config = dict(
    num_hidden_layers=22,
    hidden_size=256,
    num_attention_heads=4,
    num_key_value_heads=4,
    head_dim=64,
    intermediate_size=1024,
    vocab_size=1074,
    hidden_act='tanh_gelu',
    norm='layernorm',
    norm_place='pre',
    norm_eps=1e-05,
    positions='learned',
    qk_norm=False,
    attn_scale=0.125,
    bias='all',
    tie_word_embeddings=False,
    parallel_block=False,
    init='normal',
    init_std_qkv=0.0321,
    init_std_o=0.0398,
    init_std_up=0.0459,
    init_std_down=0.0459,
    optimizer='muon_hyperball',
    learning_rate=0.00488,
    lr_mult_up=1.0,
    beta1=0.95,
    lr_head=0.00798,
    max_grad_norm=2.0,
    warmup_steps=200,
    schedule='wsd',
    decay_fraction=1.0,
    decay_shape='linear',
    final_lr_fraction=0.0,
    batch_tokens=[16384, 32768, 49152],
    max_seq_len=128,
    doc_mask=True,
    train_tokens=403200000,
    max_steps=12552,
    dataset='wikipedia_en',
)
Each number is 128 + 32 x the weight over its row's rms, rounded and kept within 0 to 255. Layers, rows and columns count from 0. Numbers have three digits each. The size before them is the row's rms in percent of the matrix's.

# down: layer 8 MLP down (transposed), 1024x256, rms 0.0459, rows 144-156, columns 0-255
# up: layer 8 MLP up, 1024x256, rms 0.046, rows 145-156, columns 0-255
down144 106:138111152142142074164075126132145055150118127111149133172139137099155174117112154170139151156081103079174073148104070108102046112154201095080205088074081112180177161122104093174184144121097181158141097168117155111144089104146098080083182176159110117089183150095138163129114145114133116095162160107102081131090105107104138192074145065107132173095095104150170160150189101176160099133177185172133098168124123098156111123133110112121152132149155100195089119119105112132136137077190113116135124103124138104093105105154118109121121098137110082142195098092136170104119104097090190135172080122173210100136145186112121120175130089105135115126148090112128144116132106159145059104151120131128122147133140163084141146170065094157127134139117111128158090112176131135114092158146161
up145 089:105124103129149134152109170113164154091173088153168128098021152107149113159057176156168099149143040145191075100157114136164185117113145147121107207072129168102180132149135118146102097133120186141088129108127123153094138201095088110187114107113102102127145108181140107163136083133103128137113147122110100143160106157131121128114125159134107113203132107151086180104136102137130156120131085109111146086114094123151100132139136155109122165108123111158135106113157147180096153123123139119169126108218145119097061065160137106139068176181057125140132125126112106126102111106119105150082144050112068141177084128121132146158091094123152108021148158118099096175206073170096158069106113121153150147161135127130125150139134110089187167150157153083140106109135103129090150093136172
down145 090:168162131177061131082154142139127136151116116200051149193161136058148125127122142126135190057145116096130122150055106106125078090131093137181119137087139105137094101122146148171151155134115136153143193148109155167094160158106094110135073150177172155103123123137074141145158082130176140115112159152109084115150099130157110137116136123089097146172106105200141123191153146119071125113134135176114176140151133124164144138091061092102148147123195147082136089173131099140116129099151157128160170108095129159113131097059186069158066146130158173113127117121107112104149062164117116132130096175134150119150135119120137104145165047153170155171116121077090155086087159107206015100165123154055112116148129096070123129105152148160096117131112159112123123084123111146132122112137169
up146 088:118108165116097148177148122162139160069093145187215119096070107129124159100097148125128141171172099164174093131089173128141114126087133117139151122044109185097137071117123131102154086165216130175114072164096111091038104151133117151139157090109151136196159090082155146129116149181140131143141198115090131160127103190135119181112092170118159102108174047112155085090075101111105155137151120167117149181108080142164084149100119054151125155130099080133046153113083143203123108163126101152084163110140096078117121121106141189083107143134136127134140111092122162087154130094158118108151164151118098114122117131132101160116177139087118126140107106083107162126205149160146170144169114143113144150166101120105132135155112195139110099134122101095119108065107162151107136132151148
down146 092:122213119105090122109101094133156170212129081082071139193219137093183121135092160119136182132144133060101179167108168120100186128142069120122076144139162112157097097132111112178129128100156151124189094101085190118236104150084079097107082054147104157111082147134139158133142102103173156074110107120176101160154153133120147139143138125116110139125087095156112136130152146178081096182176130125164129116146173105157142151097126213149076145144093092156135160125169115132130150068154149092169143099158102126081130126122143082131142085159139122135133097157169094162111111173117122090104126102175168119081132150081130121099098152075159092124192126152157087148112112140083152096128148124121108128089153112154147106088125141127106107078086124178130172136108066127123149137153090
up147 101:131167130148116115118081129148118153100096131103178109156086104147126140124144145135144122122104135101064125096169084112170177142169070153165123148137196131131158140161120142116126092172178118162128159102120085115114129182066168144077088172082083115097099134099150080156136146139172162140078128135131128137149095162092137094112150089103153159080106162109166213177071112115132114191131097107148148119086063104070124151208127126197142105154048115057039194154134117153128116173146179145138085145106161157128139150112130122107143141093140159162108152191154158100083130098141136124099185139151149084151135136116115089154065163163142175113160107101077141098134117150157120114134216096096179150125123136121142060082132103110130101131116149074147127154133130095048107068123113
down147 101:092095138167148091144127157103096114077138120060166124182127143131114132163067174130157134144128097119099146176177144150115100094083137153150070138157108132139131182124125123167114095053070149059061089068178097117181098072139083158118125105118156141169135163193188115122138166155109091185160070121101151080147155151147111084197137114156070146136179136183092129111182128122126098103104069113096097118143199147162135124142161133125153118082167144113190155116119107118140102165199106150081118115122135080143082151130148129111163123107096136089157108132159103101173123143118150173171173080098085117135093142191115178130129122138083131121155105102092115086173087143115165153101067115122136151144136122094148169103113139143105169200077109146127175168123084113116110199121082
up148 093:067133056139154080124175116107155108165120144161165090101160117105176122157086099140095101166102173099106065104101145113102121085105114171117134072136142086074076111184112080110169168162145108146146123139137152094128116127203149076120133178134115110101160149161145099158180086073147121153150183130145148131115119124118146143136085089082184093163172065182143110102180106079117091124175126077188110158148202167073140123152155120123183090112130121171122107134134178178130146173167176119087140154090094108161139179135077206146101151122136097189121156061115141112155091143154104130037131106178123113159143130109168124118120149080077093120095102095127173132096167112106154130116091106130123120138115145147112171129110183108114098097106060166110111114169100189112122135152116
down148 098:197177184121080183184102118147122165100131119075117139139120143131097120076185144115143128102136091113173145166131136118092164115171142116120085185104144158157123117095145215136115086076100136141164114097141115143157124152084136147125183048110101171118069143132071136101116165144151114114144063126084133107139123128141099134161141151174100161147101173068142146181085163136157170098085121140089136167139065082170129117145157126125111151214151124101142126086122093099086129109107176163120097137181161142114091110068103067092184096175084163074098126142122114149135151087120158145193151079099096124119097113169122147150089063134182132141127121115146056093125069161138092148112100126145176118155128116089176098123150096184158164145175186113110155136091121128200135167117136
up149 103:118102131124144147188125144085110175093203141111193095116127092186112158068142117153083137161138139103159061102152119141191158149159093141132140174158133215139112149138118167161150111160109101105161123050127097072105104062108109102131188130123120152102086087159109158140089086084088133145139116129117092094179152141159126097107118093112110121177161161150131151120160140149133135202088103105140126130090101124110115116150134100109120083140140117153146132068146152173170110087117198111136141108126166146148114193131111088132123158085193106146108183096104152099083171143097101136129062176153180142127124124170151148135095122139139071134118073105155074133136088160130146143171190168147079143100116111118123062054099145174093175122171113153165080215141071127106093109096160
down149 110:137060092162081134189099117086131124086138100149179153150084182050156117161106112131187094121094137168154140149097169154097154085106074088093136122072136140134132116132101127116124158142130091149111137168144165158080117114116169163175090177144122134105185161113112176075139067135109117063154142168127190150171099121172120107096125124172151118094125193075113103146109166139139129124153180077107097155145119162122106090123096132098100164138153148133153152135160160120100099163136152101080118153106146092168056101120137143184111092156165100117166114102137137126122088097121150170127054086105180093094112164107158105129163106110109162143091189082151142157106118168082088121175064106133102108166103176103061184190137138142071144132173128165198184113151114118135176090136087
up150 078:100145080095157133116108071158152134118093091138122077158183106073108209114112239107137115137129102152144100196132128164083092100112132152139106118164066115112090158084124113182125125116129158142194190164154079096127106108148178128147133124137122200153041099207135115090133099127143145114183112197154108147111068122125171064134141107107165134101117139082150199139104115069094062175106109115112107115166125130143100157126194103164125153143130139116164131164076105039145145134132126092111163138133134120179173104086167144079104123169157109098134127134191199128115138128166097147138139130122091121114112194108163071098116147085152138112125139158131102097169168141127151129122123131063158143153090167136103114120094122061104131104147131100127154149109139171113112136158184
down150 079:125124130176108121120151186068096096120087172056088114149105122157157109216111119153183103154106157063107124139201181108119121132147114088115120081074120138118113146131163181086148139146136054158110097090089130123134134181150086154124147162076083125141125128089111154137128141125147197100097151116110133138099171098103160154098166120096122152126133139148170110092165133116186110072211088205171110110118112149077203095107107101191129093113141100136058115107152152145146111113134117143155125069102090148083131178117122145125161094109134128063077171106121060110204103131118162116177164117138139196128153093191134185122118117115119123091150177178122098142092130131195146158119136089153158146151127134169111176141118137150101116154129062114139051124111145100111109153129115
up151 102:079154099119103092116131136154130058078117145189129087120136125156150111123178176126032109111167112152054162157200140086155114169075105135116113123136147086114042157163100154115105152153126138136134066166141125158111096144118191076132164196238129160125065115152157187115123162125141143112092142114141111112132120149109150117120124100175133141128191200151124109117101174120146113156217124121165165102154156146110132127160068133135108134157099055080111125109120119189112156165080155139170096121108125152149113126115088124105097064139122116135145107129101125151089081115143107138101119083151148163083131190113101076162130186174160106137090081147079088123107128117161120126114119159166085132140145109078154150068181107133145134192123172114148166119103094108163087135095156
down151 107:137067190104106147112158170149125122138099102128161136171143169128147141094094097144136148203073100098146088117111084125146131154110154158084156168133166134121155098148100117143085138089154062160110120116132136112092179131137129129145133075147127073119119102047097099184169189078110162153131094172109087110149143119145121128124169117128141104073146114144157136136164104178145072165136084182179153080122083129083040144103144127196206161121092153098119147187161127104107170131099139142155142088080172193081119156146115152082149136133096157149119106135109131128138155138138044131101125141092176108099141155165174168116133104118096148139067147202128094096101068091160138195165105163120101127128087080148102158106179173104069151079098156151138102140140160123107075089161126
up152 097:106103137090091113141084142118137159088104147066087074106135134135134135142130117166071183118107176129138138153143063160109067117165097169108152154132149104149150170122126120090146111074134108200139086131124101131114130094183121119083118128187115075147172115141180160119130115123161113085144082117143097153168097128121152099091082139173088130059137110093126038188112088166162171165120150107150087149070140166157106114129155162095165075106169080096115109102172143130143130206169208132127140085072112187165138136154123129131177160093176105143172156123102194112145095081072112072154145102132150121077175161149061129077072166146106098131123183130170109174108135152114137109129177121146163119153135135141096155135123140155134119067158149178122129133162095154191144080138151
down152 092:185138115153142142126147096120170073114144093182202141156132090112097123138172128080179084148128138103108116119122158121194166130088128119134120163058113144090109106188127126088181115122166136098124123086107163145103142171118125145123160054097115145166081125150090109127085176092156136133071159152156136132110116132192113161116174173084161164217147113127111205071134226099119093094136124124131154098181120104106190140109100095096134146161085179117144123123092087129107099097159066124128118150115109071110115132130100175134112130169069126106124154128183133142089130171177046135122140143155121172133167099124138103121180090099147113144175142189074128089147106088149108142098106173068142104179134132137146096147101108101134155171103105128109085141076154150102096203108073
up153 093:135097135141201099086122164119088146087132123129162141129104131112178123115141140123153127160089089152097123062218127176115166114057148076165093175183148131081126193131105139151131137126181083100104130098136124102128147105096199137110103075133151160119114044130131132081152146153157099127137144110150090105132128125143116178169140114130090175103121117156149124121144146131141140208116095103156196107116169166145072100117176080131060119102142118072131175122132151172132140120097107137166122070179138075104120115159141167190150079110144132114153183124159111152139178114134101147116123094154100108135145083064156155158138083187134113113102114125073175111135124180094131118078152103175155154099144114138141168127114131160206137065175108148111076069055122195096073113110172
down153 093:163113149179041137064159101131115071126104143169065108136114132123088127117099136154104116087146193057159086178116167155173058167141143178094134111156092094131138110099149151122167089142121135153092124130062152159076109111069112108108155138145162113091141111141167153206133079137118193100092096101135144182103127166172143122081129140099111150194117153104097133148114133128148137142146159134119084172155176119074143158172083104170164134126120169141062096195139126137171090092111186135096141173118070156123165087093086093113142129131131149184125109147149120123122135159111058108092063147149152118115105165165104084146062119135129179185128125126111075161159136136157159140109054105105132146189114126078170123099103143106130106168176099113160158133144090092122159185131144
up154 109:136109112111121158158149184157129142081161186156129175193132099101069120122155163067132099086136074123200078142136144126146128152095086091106072149197144107131119083199124167169068154136062153040098099171135066103066118134140089124181123118060144079188115126164134139063127123098148106145133151118147137163122146114104134173116105143204074153115148142078155116109137168120122143109117118126122130139092085125139133083130134131102154153170139105089148138160127115132131175176135155100111136091127080157158107130131099105123081165146133071151166099094057114095125149089159141123117116101144104122051139141089150135106163147151139150130191040117117128165112096192148065156138215122159081142127105134146092098166154114178167116181142163152135097130149123165154132102157136
down154 106:156138113159116109119092182116064152127159098059153171096192143096123124187124137119132140123137149130172125098126077176133039040088137146102109094097146127188132142101131124130187162168099100121174147106120133089110084105137173090136109151126159127075175095093096193153163132135083112107074141098103122114104081127134141127167142090112110126181117095135114149090159212103182142119168164150177124161163147147113174100120123113091115151110146108169097111179143106164129071143163134106131093074154094108079115127061156127120143116155158140188114137121192070159103123115117153172121148115141157126157175113200100097164119116095102126188041125118096118110123113150102104124108174120144125073128192196129051154155140154095064148151116141079107134120123107172150113187130117
up155 100:088159140161122095103093156146152167147101140129158159110100138149161134129178129133042159095124122094121104159127127186149061122125122114135197185087163156166095112154090164131103153148167133134161109091139180103103153128094171130116112119149123102148144155147110092176147119167134089151139093124105121115123120145169100059111095123106082107174080057114184138072080126107121107161115146183156196185084171169091147206118124123093214107100079100124122183184151169113127147066177163163123149186155122108167151156112078125085187142140154087149097110123107135234125135127092085139119112137100133078129119066139124134127131114166152141125146092096123140143160152094102083090164114102109134127067141154103175071143096144135143122112120091191128078083162077128074105112105138
down155 107:128170131108106140125149115160105111077114104113104065114126136124115145082166105064139064097098104143117185149126122144198208132111085086101105145110139200159134134165119139097141143186076134100108105117065139094092092143113085114138168129130122132085114157182126161093154118138082165114114143161052136110141111153140118169161162177120159080103123127124113132120162124120113184113138090105164110176148162167095171129173103137134162153180128205125131063111133193128188052111118121142133121097129160073122062180126119160146083136080137128092161120158140095042141129080152176129127128169155148154116089144129107126124128119135171138103116145228102125140131115153152124123062124171086090133073123106123120113184082154135174135091125200054173152176111125130202132108113124
up156 102:145218135218148121140161120100120131174189084142131145157170105111140103123144107196097116117170108136169115091202051116141072142148113133143170166134144124102077156118161123203115159105132168105085175124111131133148132159155149155105099138083115111159165097160162104139077160148161101116146099079122091166199116097163080088126161122141123090103130102165149177110152158113095127097076125116103094183120145159108156121123136127147125083134164135121108109132112119114067105107097018128124095070153112141117155179078148140130159114103181119074165109143141120147106097134145134144112165109142187089134136090104121126084126105110152138114150047114177070112116145107137091143120157069153138131203093097157137126077049121179136196099142111120052142123090166135109097155107092
down156 109:101121093122099121107086193101158213061089125118161168153106096144114089147110172123187184117064127089131123140085152162143089088082150138104115151144093137151160092087126100069134085167111143138117153132116191035110094052095100130157101066152100123130077144147068172091122158102121097107149087123171117132137159160149106127098128186131158144126114137122105089085156139129111139142096150128179095157119128124121119137108122096170138087062154127160057127163135096132155122154132126137103155161127060140190091168080112102127099149128155157145085130109088087091180169161167141128190085133185118165080119137087153173128168159144098159150124185156122117146091114057160197148134177129130117155108074168148148064144176166120130085140130133117116158112125166100178187122108137